Each number is 500 + 25 x the weight over the matrix's rms, rounded and kept within 0 to 999. Layers, rows and columns count from 0. Numbers have three digits each.

# v: layer 5 attention value, 32x160, rms 0.0756, rows 11-31, columns 0-79
# o: layer 5 attention output (transposed), 160x160, rms 0.076, rows 11-31,43-63,75-95,107-127,139-159, columns 0-79
# gate: layer 5 MLP gate, 192x160, rms 0.0973, rows 0-12, columns 0-79
# up: layer 5 MLP up, 192x160, rms 0.0927, rows 0-11, columns 0-79
# down: layer 5 MLP down (transposed), 192x160, rms 0.0902, rows 0-11, columns 0-79
v11:459465513475456512492522508481453527481498520528509522481550501504499484495505540472496497523499506482482484485490503480544480508522488509536474465517525523513536513498504475463475519484503522497505483503508504504494534505452494510523474462
o11:502519514517503508474486395515501467521529515509513456478472501466513492499517505465536541478500500517510498540516476530491467470450508477491532475487513506446509468442521483502483493507544483485488509526516485582546546501512538515453465503
o43:519501516524488522475483502448481437502520444522496489471547470505540525504506494484492491490511488492479506503496495514447458506509489498481487486551505487510496507479472470467473520495507491502489474493500499407486492441513506496533486510
o75:508490493463488512509540511495524525518476513505497508465520492485552530482499477521482509497509518490498515472522515540484509500511515509523499481487488486557522532471455465489454470491486461473502484479454480478488498453511530479539531491
o107:504497502488523517497514348504483496513513502505477502515518516466523489499539525463532483533506486456462472539496494471474481463476535523484520454493471511519481516487523473521528526511497487484498539487523504553550521496496556511455504520
o139:489527538491510485477474497503468495434485471494499510502480495519494481469525445501468510540513516473481473520521500484463533503481490488510497451503500548496507523502478451514520571512478503494501511498528549502487488510480521502516511566
v12:514447469498520527507427509475524495481496504441478480457466540469501469502538459524496462502480535506495508491478511522552551512495465495469494533525503470486515452521495482522518496503537462470487496543458507501511465506516446513544524517
o12:518490497551496489537512586510505467512513490515490496526507486479522455508457502514522501487529494534526517494458514479486483486535500516501497498511476492506484523482499535478459509505457519483494471488498545444469471509488515484488534521
o44:520460515513466494549525602496502491531475484520557503513470543451468524472497525473488482532491518490535477476507489542484470463514498484480527542472517541485426476477524482494437487508528505490537480489478531495450562504499473506514465447
o76:463526487524522506505467576475479467486484460522494498475472453513527514481543533488484512526476461509496516542534476494490475512513509450485480535489473510453562490509480492521550487448510494499540509462514446540485459534481500502500519565
o108:484521524532511481454505666477523476432484510487471496536501521533525494488494499481480504485494518513475486555516538493494524493506459497493503509544518517482500520498495548446514504468522520460482503513549482408554476523500478477510498525
o140:450486558502484506525477518506543493551538500491544490480498548477487514503458518510531514513514456491499485479506502537471449471507512527522465516510537448533482520519481550483480482502524518501469470480491478507483483488496510508448470498
v13:492475536473512475474497502540522518469487512497508495534482538536485551483463509504486511506500477539508558541513477485525480477523487483462500523491487569468520491518478507499486501517487463475544527467484486507476503471508483503498506497
o13:480484510477548495471535512484525490504496497457537501529555502522482509486455470533478480453512526483519465496503521502540501525489516472502476505519527465537494545509492492522488528447520505518537510528495506535495525490513523508484547509
o45:485470458499498514493476488478526526487512543464494464550534516500531528545534500511504516528503491505509483476494486496476519485515543516524519474478497448532502497485520504486513477483514496546467508507502524483521455488523534485475560542
o77:488498520510511526500523490515471483463493508503475507457517449499533481492527502522516504489520530527477522499527475496481484470520501528529491519477458482527492463518485482509521495495506506464490476480501506479497463529537554538512499497
o109:500568487485512492524487497494506504540465499478500507475490490526469478536469547502500519555527526503529495491508527489464534527502507484503509487525419468509494469478535506511529542534509506508471542509486500513531477479490506501468516501
o141:526474479571498476517539441497485506554520514541506461495507495500468485509498526494499465446501498528507469481486506474498524503494537514495503470516487485513505500493517543460495506541496471499464467499489541455519512471481523528490458507
v14:477480468512513525491489505531505496504494531497471498474498508484554496500521513458486502482476441516524490481465450506509490522549526517534498517486540436486475475507502487514487468510487562457519509480465549511506504517508502498558498470
o14:497525507489473466495525479517505480482498518528535476500487490505530479517506542523485489524520493475462513533535509514497488523487511465482491525474457493480478512522475468513493503501486484515488508527539487470542512539509512522519519494
o46:487492476488480521469479503504509489532507462507485522489487466494527477525479476470488508516471486475474492491535482519478487507475493457486469487526525525491499468507499499475459478485530475509506467503500465444502505498522537486513472542
o78:540461538508472517495495564486506538530468524477490482471477508497521522498467450542523505511490558464521520479497507529497501494493515472498493468543463504511500487491483521486470494525519510508476497519483490431523489485505467504501524493
o110:500492481542507415526539526473499500486541502505510480458532522486491541504486526514530498504500497536499518464535519519489514472434513484523511537468462507500483554583504513488481506548487479516458488494533479431486501532458504501509472510
o142:515496497491511532444468498486465502471489501512515512497456494514533502473519459516480524561492513450493520531543483470515498557473513478550482491478487530480461493470527486520504517494485482492526502497515501512457479459500513475477538512
v15:512500497485477498488457498541478501493503501471467491506509474499506536535504477497484504455497545518509486478514516536491530466529471507498544468491493475508515473492503530514474542520478466528461511513507487493492476518495506524492521515
o15:467456482485506507492478589471532492499510492551516495512526527512499514478507493483503502515483470477480522424489506440471506556508551502506516441433512528558477517498497462508488520490497533473497496472507497468462454498502512474513553521
o47:512485538527498534539499505528485561502460545519538476531471528507491512497539529501547495465545478532534493485478477487520485497520497520520495540515481531498467506496500469543520502510491494482501517481483530577496476513435514481506510485
o79:491510469516507495497502444469493466495527489477509478511515507503514459516523548496495474484495473518526484507508505459521497513503522476482480555458541520514499487501522478523522487495489483512529502479519488579498521503508497508500483517
o111:498518470536463503477520504505519502503495513525522546494472546495521507508460498482482488518495503517493526521495497501523485494516485540475490476506513457497493495514497492490471469480510527503521473507497521456527460478519460501492526487
o143:523480491470514495500529444501538507488521490542475478509545478475551521532501563536532483489470499493506480510495451491509473486476502471502514520482485519527532525510478495474508472487532476513495504509470479503533498554490485503494529511
v16:524500513474488506511514502457518454499537519485458504491509489506517499504516466523467473463518518533499486528536532495510542483503535477487490501498459482521515497499504484559487489516551497486451489507475568502473519462496496503429451512
o16:492511475475475514484485566474492470475476496503523498507504490488497478468492517503500500496494516503473494439500522485507512516469515520517481511514519482508499482471500489494473507482483503537507492461495523430473474511510511499528488483
o48:501489532538495512498483506526447540483446521491539464524494508517543512482511527507573496488509489534536488496495478531517467518551447492532502531523488509505468512505518505524567513493457508487532497505494521518462465538447549548507503517
o80:469496476512509513464523379511506481473487489489487486503504466481474516489532525515464484487500485450435549524518520469482521484492484524504519501480469512452556525480549490487503508531516495512480492504511455566542514494475491507493507514
o112:509460534502488518543493521530468484508506482520491520518488540509485497484482447469466537513473505534512477488475482488531497529476519528538480479527510479501524455502512487463519524511485495483524500499537538458499483467518515463491495461
o144:544519494521515501502511502497482472492475514515514497509533483488546505545477495524519502527492494496492500524498463502495472460486517525548537543502496531465468505518479513460493510480471527465546515506485523425512529541486514537508493479
v17:514507511538528507491530493490485534515530514511493514487471498477532509516512473514498468519458510492485504517499504470524472509465482488525517519521526547518519474512510467488493485477483499469496516495480481503484527493434509526499471513
o17:508540511477442500559471459508471488507498524490508530496495484507491503488500491484518541468490497488499474529490474531491464477494510512470513517550497500512485508479523474496537529485496501494475497523483512487527475528498488518497501516
o49:466494462502485495471484474502512490507502527505499483471508444492550491469486469509497493483469502492478527508499470507487479529538520509518472494483513456467528517478477564513521495525505482507521494484505522511515473465550489488515514511
o81:497512514474511564530517420485488490527475482492498486506513475508519511490538526492508491458492489505477516507499480478524490466501506506469510503468468501507494469502496522506538511482488519535502495471537469549535504502528506541506510490
o113:492477521480512501475493533479501467454471476492506530532496516508450500509453467461484479499488478508480524483513514524493502540512489488524490501490491494500503503451500514540497492526523495471502523548494525471527506509524533460480527455
o145:517478464538494480532543551562497493530497471492550493490509503500522518504487509463494473465549476515516493532520518490519505492520508499478488459513493535476547487502506506516483486516490494559486497500496485525511480482471465475512489499
v18:509452529528489459481474498525524498560506484503512476508489501468562495510430567482452480517514484492502507492525510471513530542490481493490471476518467484530503500488521509493505449556547445477508437504509509500500507499482500492514476501
o18:509533492516516494492524408494488515512491496522519479501484479551497461502507478472539504523493519490504467482495500505488518508541532522503517487545451492543520465473479493499454529470469511467506478497496464453462476501481506530467484500
o50:478485498458497506494500480529493474550523466461508500531483485537496493476508448541497516481468508505543491526500511473510512509497547517516535491523529520518527443513497517523506505463483514524497510454496537461519481519509523451514486480
o82:512506463485550517503490430507451509533487512508514534483546539532457508462507478486496482497512489502508475482475520481529513485518491528516509504494503505445515492508489512521484497506516477535515519508499505517517512516514475513489524467
o114:491529501484492484510545398498470543489486515484495505466483481541436479509494520459531476499520525501495490483484508503537493498476526521484500447457516494499479498517492466470469515516510484520501527505486506544498483499484510479503531493
o146:494508531458519487484484513521541467478492541503504499514533520502544493441518499511507515523502493475515501500528501485478462474479521494504479508493473533437455491474471479494475543475473515515538528485503492517439507438467526474484457527
v19:513489509536450534507471493504463500480529471518506503499481495492531503491523509534497522516465511512534468500534553503507477522479528492528497481492509506503502521444446492500487496516487510502446500592509483478476486511475495486543455489
o19:475521513512471472478497517473480500487536488510502554481505511496517478525529496450501508470484424530531493525494523469471511450525514504528553484458553475518515476482496507504508493522488497471500464496505515562465459499470558530556508523
o51:497492552469477532514501567503487481488451467474515466486488462471585488479497507486510460510501491506529504506524473536491472508533531521520515564530432557525470508449506502495489482510509463477504481514507538493474479549487521500519447496
o83:501506465453480475497481549495523449552510507527508440526504512513465511499507504500474535498490503500498498495468463493491497516459497486410476461515465504501514541499520516451478524491503492478478470530491495482525494482493466545490500481
o115:539471521458485537515493515486497474519504517524465515493497498438521493502448462462499453470485488468490477513523499492531521540477487504457525494473569471454498494458488522497491457507506536519572518498532497537526507504492520501480497529
o147:527515506451475511513519545552536506527487513486513528517497550467547492566489492490498490511503515480487504489489493514499479487521503490523500540542478520481474533533484476509485499473492486489504534489454561488498500544501503519473550477
v20:505463519463482492539485514485553471471468492514521505494493424501502479514518519536506517477496466483495478482503549508480509512484513497496513534495468514474513521496513515521440534477494489513492471457454541497477496544509555498491467462
o20:495531519496485494483516508519522502484526476502476449545477503492470483521515491490516515483467506449477497522540498533493499535484486480493480481471486553503496500486480527508508510483488494486474512475516505508542513510498506496531512523
o52:503497480541494451505514532566483483527511453495563469535474507484547507533496487500534473462480485545555499526517487510496518522466518478520494535545487500508484550475505507513556527492525498508498480529501520496470446481533488475502460468
o84:533507473538497491485506430495515518517500546539452452474528480477519499524463521506502491515508515490495513510512512456525506479499547545486514471486461459488513452482526498508477514526494509502450465484526485526517536458475490493519479509
o116:485513509495501504500524436532502529512578470529510482477473476489476490524527526435493485464510473495562519494488460488512457483487520509500499466448539507502486514478471507499488470517496503482492489498524501549454473541480522464505531503
o148:492535444538538489481457491489502482496495484520508513497500478490495496496532502516474504508509496452501502511512498443490488502517508474510506482490473517515519494474507518453508483479508457464475536475516516469487474545505511496529477509
v21:522498537536480514486524515506469510532511532502502535547513489508474528486518494513480514513522520508518492467463502503570505489526465473488510465525507484486491499556474533505520517449521544539473483531524477501510491475459557497511500524
o21:515491449528516531475501498492509497470472468512476521449520530501483541458522540465472502514493508457509499494487467492486521462498515499529497511564494535476531489457550506492507488514539497460509527525477502526486501499527469447495478489
o53:512522514548508511550508542483468510493505487488505478485503514500488505529543525508510534478555501481465490517497492486494499518503548503488479528519470478536479515530517468477483532500496489493521542498564467483505473479444480480497524523
o85:503496532473506502512506416506514513486513459468494513496516519490482459503481474470529499490528504500492498524510505528520482492460541497567483511491544496491476528492438493466486498510495507508489513465486537494505508483547535532474511469
o117:530521460499496507491499480532518501490516494518503510521466552506525524494491491458457480487473473477502517513456495496504514467494450515511511502563475481538505518437493508520432478457505506472466468521492503460478533481526441526509475482
o149:511514506497467415504508497480500492497497487490518493480562471484525490568485546480513478487481541501505493474467481506488497487496522494466557492533472529494524510501511481457501522535520532492536484508496476513547497519468515563505501521
v22:509501489496523482486517522485513510453503491518546470554504499485548505518532531485484496541488503500515501504455485485483481470505495495507483518488515455486464485444476507459538490464460476522503481529532496497483525502491503439499482507
o22:515479521552484495501509475540513475530511466477525520518499461467513499544503513521529467462524502507544469497501461553538483494445479493531513530545483497480508497535519537459452469480490487521535464489466510530516520475517508541451478486
o54:519508500491510458490528487477497471504535457450460533511514538538472486546473496500537512534473481505491513534472531506486527522492515480522486507526520506485543533481541510533488498499467493485469519507505491525480510529518538507513577550
o86:527496461514463474504498567458548491466527538508500520500482484471482482497469500513503519533492509476515505479521508499493493509493483504502513449561476532496502535493497525482476502548503504484472498488477533429486502528479488463534541473
o118:515457526444496524544486437536485452561507468533533521507490469472545512519500498476504521495561445484519448524487479478520489545509527542512519505487527494500485466455443467503459485495509487497502500467507488514480512473515487537490478488
o150:488509471516503469505496522489516540518487528515489529522502520478466484499512490485478518535470527495492490491480552439502477499509541522530511503499448533468501525522515479506516512512449524537478512523506520484532445509489512499544506507
v23:464513538475502519489458500530490510514492486467464493526504518517509472515497499491448511484440483523487486483499435503497541511532520453504477499514543535473529512483502499490479504484494513523471468498500516501529503491511459501528456493
o23:477508485485523531481542523514504488498472514508532526490509492486468494506521521501502498545525486486459503466530501479502514490473555524499470454481406505521450531489530468507512502530474545504534518503550494552483495487498495496495458488
o55:493447499469488503515476522548505501528519460502525507545502523474458513566494503451475457461521475510493521510494513508491525470471481491501471524496545519509463477522514472492474495485513479549484516538485530534467497464504472482488535495
o87:503514521501513481516486459494502489497524515514500516484494524483514479478531507514534490461532493507522456518473475512491487508519450475474529534554542481529496511547484497482490509484531498492532521510461500506507518495521529500497488507
o119:498509463554444499503522511484520477495454512522506503464475502454446473482471487471541504524539469513540490480522474518514493492473528496486481432499477502509457494500493505501470469534518492517531524498501533495490480519525534489486531493
o151:499473474506506530455468516473501499508489503478477464475535489509486539501521557482493499491474506451496501486528531496462495505473486464524494456458506500514542523468452498506520474510476511523505519519513494546505515503508489484482506541
v24:482469485512471506515529495478464531461507455484460510511553496505516503482468462522492488469462498515531513479526539485448508489488464462483543492512500517516453456518495545519508496512450493525493473497541477516494512524525489510489530515
o24:511485467472500488529457486481522485506506470483488549481520511498500517498449469496496486491519513503506486484459533486499486505517484508543503472462524498545511488511464536489506472502494488490510458489498507517501508479489485495486535519
o56:511495512488515533507457522483514479487481506597516497500472428536542489459552515518496549491541498506525489520502472493466483503503495511502485493574521545557506484480461499530453454532487473474500493517483507464481494536488480489520467528
o88:512516547507539491466514423512464500507496477465465502490500532517459454531486536497484506479518502500473504547487536479518504461483520510496477491477485508500535471470477465491479543486469532540481550468521502548505510474502514474468481486
o120:498527503476503493485468515490524494497494519506502511537488539448468528501481488466506499479481502479500493486520522514504521496493485506469496473514504488467519480492482478544478513469532528500529495455495454428505489488472469483506451513
o152:508480481472468540550519416505531501547516493474542514491448520442472529465490508495487495511503472580527466512495496526515510486521498507533453553500563494514481541535523522490421474471535470521480527502456534489505441460548487469486517481
v25:531466506499513499516539492524441462547479511505542500532490508512524476503516528524474470458555532473488450498501481515528536541512458458520532492495506492460537506522496522495499449485555484512484487486516465531487522475454476495431510520
o25:499487475493506518513510509488485528517503496498509495510520482508434498506501479512531474531491518515505483482490487455508519497543524531501482499535510509543493512461524514497502496489507516518476483469481502413481473505509474466491508474
o57:528496495486517496536515489548479517558461510474538478511474516507452501480510497509538507505546514529527521515467519457514489492474495516500480493523500527491471538465522460513553577485475522517485508478514523577490534525487506512514493488
o89:500482483485501540483532362507475477515511499527494503522518499496469510469502539480477480490473453507480485519477502448532465500464505502496467533455492509484495482494548484529522506481514507526483486481495500605497533490509474493514524505
o121:521526520513499521458473498476515541460511521487451472462484465455501508492483495480464472518474514474450466514531477496509503522526472518534503508497533479510491476473489472490485497475498488506497501504493503458501504488520521501505510491
o153:480527518520491463487471496490590450504488482466537500493561471515533472512460519517488541548509532497496513514500525482506467511547518518475464520512505497498471516495484471485486514497473505460494503509488513421529531528424492493511475489
v26:441531507504450459513524501446488541531528526521514496476519506470480531511494525492529514486465561552462485480479543521485534509500532470524462493514472494504496518522509509507468507516505507499516462499483499508485502488521518520473516456
o26:482481521505503523518482549500503487475469488511493528474466524538489485466478518516488480489500531427516494528511510442482494431515519529496500485535537516537538501499485521489475465505484517520486490531477537517504509424514478468469541515
o58:478478473537517499508498549498470494499489510482507502485495497449539537539496475505520529511504521502475500508516497483469463495510510511473510488486455502507513504502485527512557479489497519467491543527510504490486507535492507511506515511
o90:497502523470497492517496475531519472492489481524474472511485536515489493517487493475506496523529495475478466483486497551545487545448467511463472504466470487530469499512486466461493493483488520485519519510486520510490504461504507493537499498
o122:488497487508511537504483556489544530490461499473470467552487531549452501503477511509511535453445545455508537451496531490532509515528475511538466513515497508506532524512500526532529511488495486526497512513454511496528493465533495454472524479
o154:497459456551505510498465490500515447481531433467523459493476519514493476582487527483481481469526493503485502523521471522469503528508517523545566480571493507496483508520507530429468504513489509458516481470506497475489528463477512524490520518
v27:493530510466513482488504502555490526515490484490490535505492497473477497516459505507459502470481438505534493495465536514525484452496482516535475508525514502486514488476470478464522476522541466513503470496469474488470525480508447529514501531
o27:507499519516467553526522541484491485478471535481547456492503471479515493517521479496498501511499515456496495546498468527499547484465471469489464525559500515477441495521505482504489526489498485528510519508524480487516518484529497504486516523
o59:497511492488513496491501538455478462465495503530528478479514492509537511549506508517490510501492496466514519474496504475477444503567513514486469503478521441523518520482466545546509507474453515487482480493504506449517515492530517483512473463
o91:534474503536513507494505472476467485485512491515465470499512485470468498529459502492463515489491491503491554476498542491487472475528474493488509508459504492515522543503504480522516511506515504517474522462519501516546499465496512535528505483
o123:468503498481465550532492474479507540517500556471511512485491501514469511513529512435508525529502482489508496496489506529509544467513543478505461494517463487531489518494538475530458511553535526517463508535529467544529503529514534465513506482
o155:529487506543504508518481547490517470475472487505504508513487474476508503507510507507507523537538501500491528511452518476470502500516523517492543487485467549502490461466491477534499495480446533469543506469501531490475527502484514517505512527
v28:535459494533484513513566496481471532522459544475523516518509514494473474515493526525407501487473528510558494493560494524536519513511497501509479493519509513473558569479551481456440461544506476498496558510513558508508548492510489523470480513
o28:478501504455480529516488467507508496489465522483499549439498463517476487497513514506506490532514465512508535480528517420482494514498560526517486484472486511495508473447479480485472494500510482549480509506516485548468503474527504471520523550
o60:506478501476493521524453477504438515541487491475521470462463519464475537523512499467512495501522502495466493536487553528518444483485482493499529498492502529546424469532466471452512527500510513493505483457528463489463501492475557552509497478
o92:511465513484501549480541481513507483492492484496494537519467472502572514466485494527503500456493485490490502491454459534490489530508467476505513502505521495488476535513473499496517535483503509507498524492505524548483462504541527503534494492
o124:484577481543495462473487502521510442475498510515484546457529448484446430438500485494509504544512491531483509455540490459487473528487501550514474480492461541503526481469570519519530489547530461501495499487511484493496488527516491452499513477
o156:506522497509481519489481593477499483472521484539532477523537501533515532502485526488492529484462468511521495530519470500457486513504515516444540498498477485461524526493469532538540517483484510466515473451485526464504535526497491502531461496
v29:459482491471493533496515478516483487529482492493497488490499511522517498493493455486522506422486526520508464481515515479462502539493517481512548504495514523473537453559499483454479486549457544483536508502462464496529467497503489479515493562
o29:510529494447530526453482491499492500476469542491503472527493522475525518507486510498500534501523515512480523544502510474482506521502514505513478468489455521494500548472468515527540493486511495488523486523553488416551495493496503489504492489
o61:489477545522500515512472604487503508485480483537502515498472462511491485451526485502504524484486535498546492448495499536474485491509462490524475493548519511519479466456487483519501486480522492505465464546463502486473520511467484497496458472
o93:508466531545519489517504411518484462567458489523482482497460501518505488498487493499471480477512481519530487520468479494516462478439457505448486523485521486532516485485512508530518484474533484528492481489487499559515505464541494530480527436
o125:479527464492495503468488485455522553466494535506522492504467543489458505509501505494533467484510487475507490514526513521485536466479520487508512479502444448512516551549517562544509505504490510505518502505496539467511472523517496500516517554
o157:539535546433544473469468489505524476516451521457494494510534493488562498503493545502514481531486525463479518509519488486508525489456466480512458506452490518523500555505431464509513521486517470509481475481524500496482492494471508520522502515
v30:531520512490472514470520485432542517467474475466480515515503502502514443474549496478508486504496516502515467524526472461498491561500479442520458482510499503537464459517500550530472524506503495518492478504486461519486542496514481553502536494
o30:475485501488480525541490538480544467528506453448495483499536505500488483531505529518496512499504516480506504507451489532509514506538518503509482555541429507515459518478521525490485525483470491525474460541487512505500510526512511515491487488
o62:490467489526495455494509500535457510494527490524461465504489499496506520491491481479484525466504480485524510519475546507515469523493526531501491474504496522527554505487490491539534476479483506531504499514472526504490456510497491463525494521
o94:511513487505497524479452369502526485508506498475493477522491523522504489501532512507490486519550521478468499535542485511479513451482511495482513492483457500488516498512489452479513536499470498521466531474515496550510495460535536516496465516
o126:539479519527539482479481613467532481532497474511496531508506562498475501497463483494513479483420521483459541502495498545517538488462491495505518475496529509522486502484470478472509506500488484459497491489508499424534487499496456483470516470
o158:519453520519483560523534493516460463513502479496514485465458518519500481558513519459475518442508455467552488478535514528483523507548537524530487518520486498503533500548537533530468487509487470551487486462450495494510461470509514540469530481
v31:510540505495498480492523500504528526483480508517499457496506472481470562510503496512541493514494502504472478527502481538486515506478441473520497504507507507524511515532515483473502489463496526514543554491496517487501469496466486516455538508
o31:522469484498528536505470503494494508506525519506463500520543554483486514487512478443507474474463524492491494495482508439504499508507500522477518487463518544504555520467522475519529493458500510489471515502489516508474482462513493443523548506
o63:515513469515505541552452483526539535529531555420577465512524539468466492492491508478554473492496496546479510507501490530504524495500551494490499522467483457463480514502535488473514509539509505497496501501475529519522452457515496501478518487
o95:466504533484535502501506442500483478506532503533520500510524474520478498457500513491480515491546466505495487526504526474525503475536517503494491503466491512507490460513518496548506501471496469489514505482499484571468516500503508500479503491
o127:524478477487522494506501474500501486484501475469462506498489494493480510474472524468498481496502540489541499480480487479482480522519431518527497468541478533499505489468514490498518519474474479490485489488456547518466496507533519517476530510
o159:475460465536461468530500473542491508508506477515507489468539518494472501499516503459502483426485499497467477509512503505511503497508517507530516463496511486510509494455510504458502493540522474492457469509504456517563501494494500474546454492
gate0:516456516504519491496493504550468475495490507454523557477508505545496512492545454556477466516473486509539546473490463516504469515516514504497506467497479474469496501499518496466485504468493492542444533516499486497479495512478501506479517490
up0:493509489473470536511512477466479517490514527512497485471474514479474487519486504465511483447507498468482524480521516463552506516519548515463483518499512512531531507501475482475494543533490536451515552495459505526478499488508470494493493465
down0:511493542484482528495512442502514486501501543487511532485475548480453514439506514510514481447537462435502525480475443496494501537501527509522516472464532516463519487513470498468474515474518533470488516465463511455493554534544496497465513473
gate1:508476474484473490494469485541493524504502509521500489474502469453462564489479487477489511502437474494490521521526505513507485468457463517458503490501511480518531522485543540489497518530505514459487515482513493506481525490524486428500440476
up1:519515479519475578523506494488443502523540528455514508492488487474534514512472526496549505491504492516556503472506466521484521510531492532487519515465539511505482488527521495498513512468548516498538545453501456518493470476489527514501507467
down1:498446498518470499520556497513456516499511526498511499444534450525488495490483481519558518483497497517496512500518528503495454479491492515485527491507503516466481455491496509507470475492562525493496522494457453505475473505479480552460483472
gate2:526487505453473531508480476487500486550519495489496529453516508483521487482497464483501489469511458499466481524494486499518478500533469506507503513492511490509450448471497468511498498477499508483471493461539513506499489472474505491458489495
up2:507486502479460520479487516465526489515478512474506483471539484511507543470522489552522468536479483492508524462496507511483479514491476529516505509455472466493489436532517515497533515458485535467480487457489471499466486524530529531476494471
down2:511518481482477489518505530531511495527543490478469519492517529443505492511499482508468536507506468525488481522494468503511506466531477548502506510547499509496508523495460493491473520475488549519516501506504503441527499475499499519495520481
gate3:489532550474523460516514501489478499494504477500486524529463519496552527519515508503497505474498482524485517498535462467493503465464473520489465466504469488555525493498505484492522504504487528487558503495505549537471474527464526503478503512
up3:475482494470488427464503465450470497527519492517448516484501511511456530521472510503514496512495542511477505513522521494536507493469515486504492472501469483538523456484462506480505528509508493492489483529487479523500463453502502479474492506
down3:485471499504522492537480529493485487455507483467497509507494432488525536505479485470568474489476482498493487502520512525520453492507492498499520493455530503529502486477516524518472465471514503512538496489487506458493487546481503502464500513
gate4:484517464537460490501536520477572465470484515520445484481502466525541475468493498478482496519478492453446521485467502459466465496512469542501503503517518534481507503504465513492525489499491465517507500491495517506533518477523492482503511522
up4:502493462483522521508494487494500534475514476532429480425500498489501458479536476509513470501488514462496511484468489471527467468511508526520467485503505483502519465514487506511456519501522490457501550482563497511521476510481523487502521528
down4:525504499507509474495501594487511556499480538535491494512486503467521505478483520491471509483494482501479535562478516530480492473485522509506483508496529476509522490493495499472530501480492481504520478502457478437488546461505472481489468488
gate5:465456494456489474478468451469520505495441463515528485502486467504471503491537491510484468501481503475458486492521525468510509475472483503488516501495532478466504481499493520497459484474489472490495481504537478513535496524504461478519484517
up5:478545530497522478506503521495518500492491501467497528472499458519513453499503506517530478516513524540509527490512447482508516524494493506490460530515506512508509514510516511507522494515488493542501508491519521478481535533490496491453484483
down5:479514498488485521483468464477492495507479505524480546497527498515471497518478468489509499521451497505511477515535526511506502477516492493495490494526502499514477497500524521495483441534521500536472474505509466514503492491503454446493474459
gate6:561473470466500484542551476472541568511490485507481501485534463540481494514493494525494473501500502507520521460516517488507522477523498517509505497499462497483532475483491444465518489532489487501498496483502528478509529486526487528551542512
up6:476520494467473439478466498513501505500488529474484482519516510518509543508466534527487498528447495497482477538493526485467501508489508434475492514497525487473504495499544515484517541468459507506487533552547492499489505552477479494500488502
down6:460496544458470486468453421521499514446491470487468520460537513534472513519474526487538508493493509486464518528493512513506474481475489504520507482472499466516490532513488512497514490513518520508467492512523488508522514567487501486495500470
gate7:513498513452505543465502492507514459506450510491506468499517482459519506475500511523497510473508449485485500498527482490474455481502527517494476451476492561509493517458494452455501492519486471478504485505490503472479511522519477510491534519
up7:509500540478526526514497493499461575477516471516504519523505466476498492505499476467501475472516493475548455523459528495557543481506478538512528511495529553476515505510522471518502492485527478539554521507499468511517480515451485484487496515
down7:496525490468521493514501387489510495504515500496494554521473533500455525520512493552462505520499492502496482536487520491536454467544540500498514527536515514480491454520488501516502548529500484486501491486451497528513522468453495481488522526
gate8:459515486474535458426516513514480480456474492520531467531513499503503486506513493495487502537467514474451521499453543443488502483499473492485479516519445506512523535462488485514514524515535485501496528538485516497508506512445522489483473456
up8:482496482478516495442488492508463477486515525536501495538496508487541483498537490485486477501485510454473515521468531474482502482523489496489514487516519476498520498455433507509544536465523497482469511532518526498499510525462476492529472521
down8:506450481515507494514505690499495487497508492503516465501517503489502475491517516506492512520509472520483487510496490507490528502491527507481495503565476479494472500507486476491501534474520513488505495524511507377501496496526484519477504489
gate9:494519528455505546524500498478541475523514516468514531481517501476459486505505496489508500539507460523473496530486470519528525447509485476520473488457499555513492516485519461507504549500524524493504518542529468526471529518514526521514502512
up9:467501472478501511496543496431527444452498467528520542472552521506481499494470480507511491525487435459487510508472550491505506490531506511499476517509515477463509532512472460466486497475543536461470516468510502463503589498486514493459511502
down9:472536481480500502473492379511518475452523485495468472499490503464481490494508516476501523532498503492475467510490448503518483519555498476493507484432496514488480499486507493486475518501490491504493501502484500656516516481479500497511549516
gate10:511507493478504530517506487532517512499515513489498497532503486517510507532502510524477480501521553514483532510494510472523498499478476469507502520509476525518495482501515538506470514494507488500509525459510516488522498488485492514501512462
up10:518459528512511497504479495549533482548506467510508524519455479505486473545518485496476496498491507537479494510504450459524537527492515443503497517501504505503507530470557497501481487484486474566482475463546477517511519514505497496487520488
down10:495504503530530507475490590512509487469500477518480479534541497491497454529493471475506484520495543487520486537503496449559508478517507484510507501544481512516490475513480510476486494493494524506518480497521534514502518509530496532478496550
gate11:469525530532530525478543526523460566467498535504512501483502529561496500492521500503492487521478533473495493543500506522548502481496440528505470506515525456479540483566470458493506500491484521492488488488511474497486507527483485481516476518
up11:533461471500484493491506483530549496529503479447500515532477491497492525500505504511530526465572512498524527503477493505465502492506498477511507488518479484481491486486523518534474489489453564517472522547462488489507517509470502537494533511
down11:509531477475473499487485364491517498457512494472479471535498494554482466502453486516495487485491495494498511508489476518539475480495518536500491514440517499500497488473460505483495509528517521513478472476489501563514502470516517487486500520
gate12:480459469468490550516495509469477514511456500518479505506495454461505489515510507498528496527496501483525506487514508494513497518526545508509505502519483535534493512458428477451486540459522497490513514496526479486495538478519534508497517528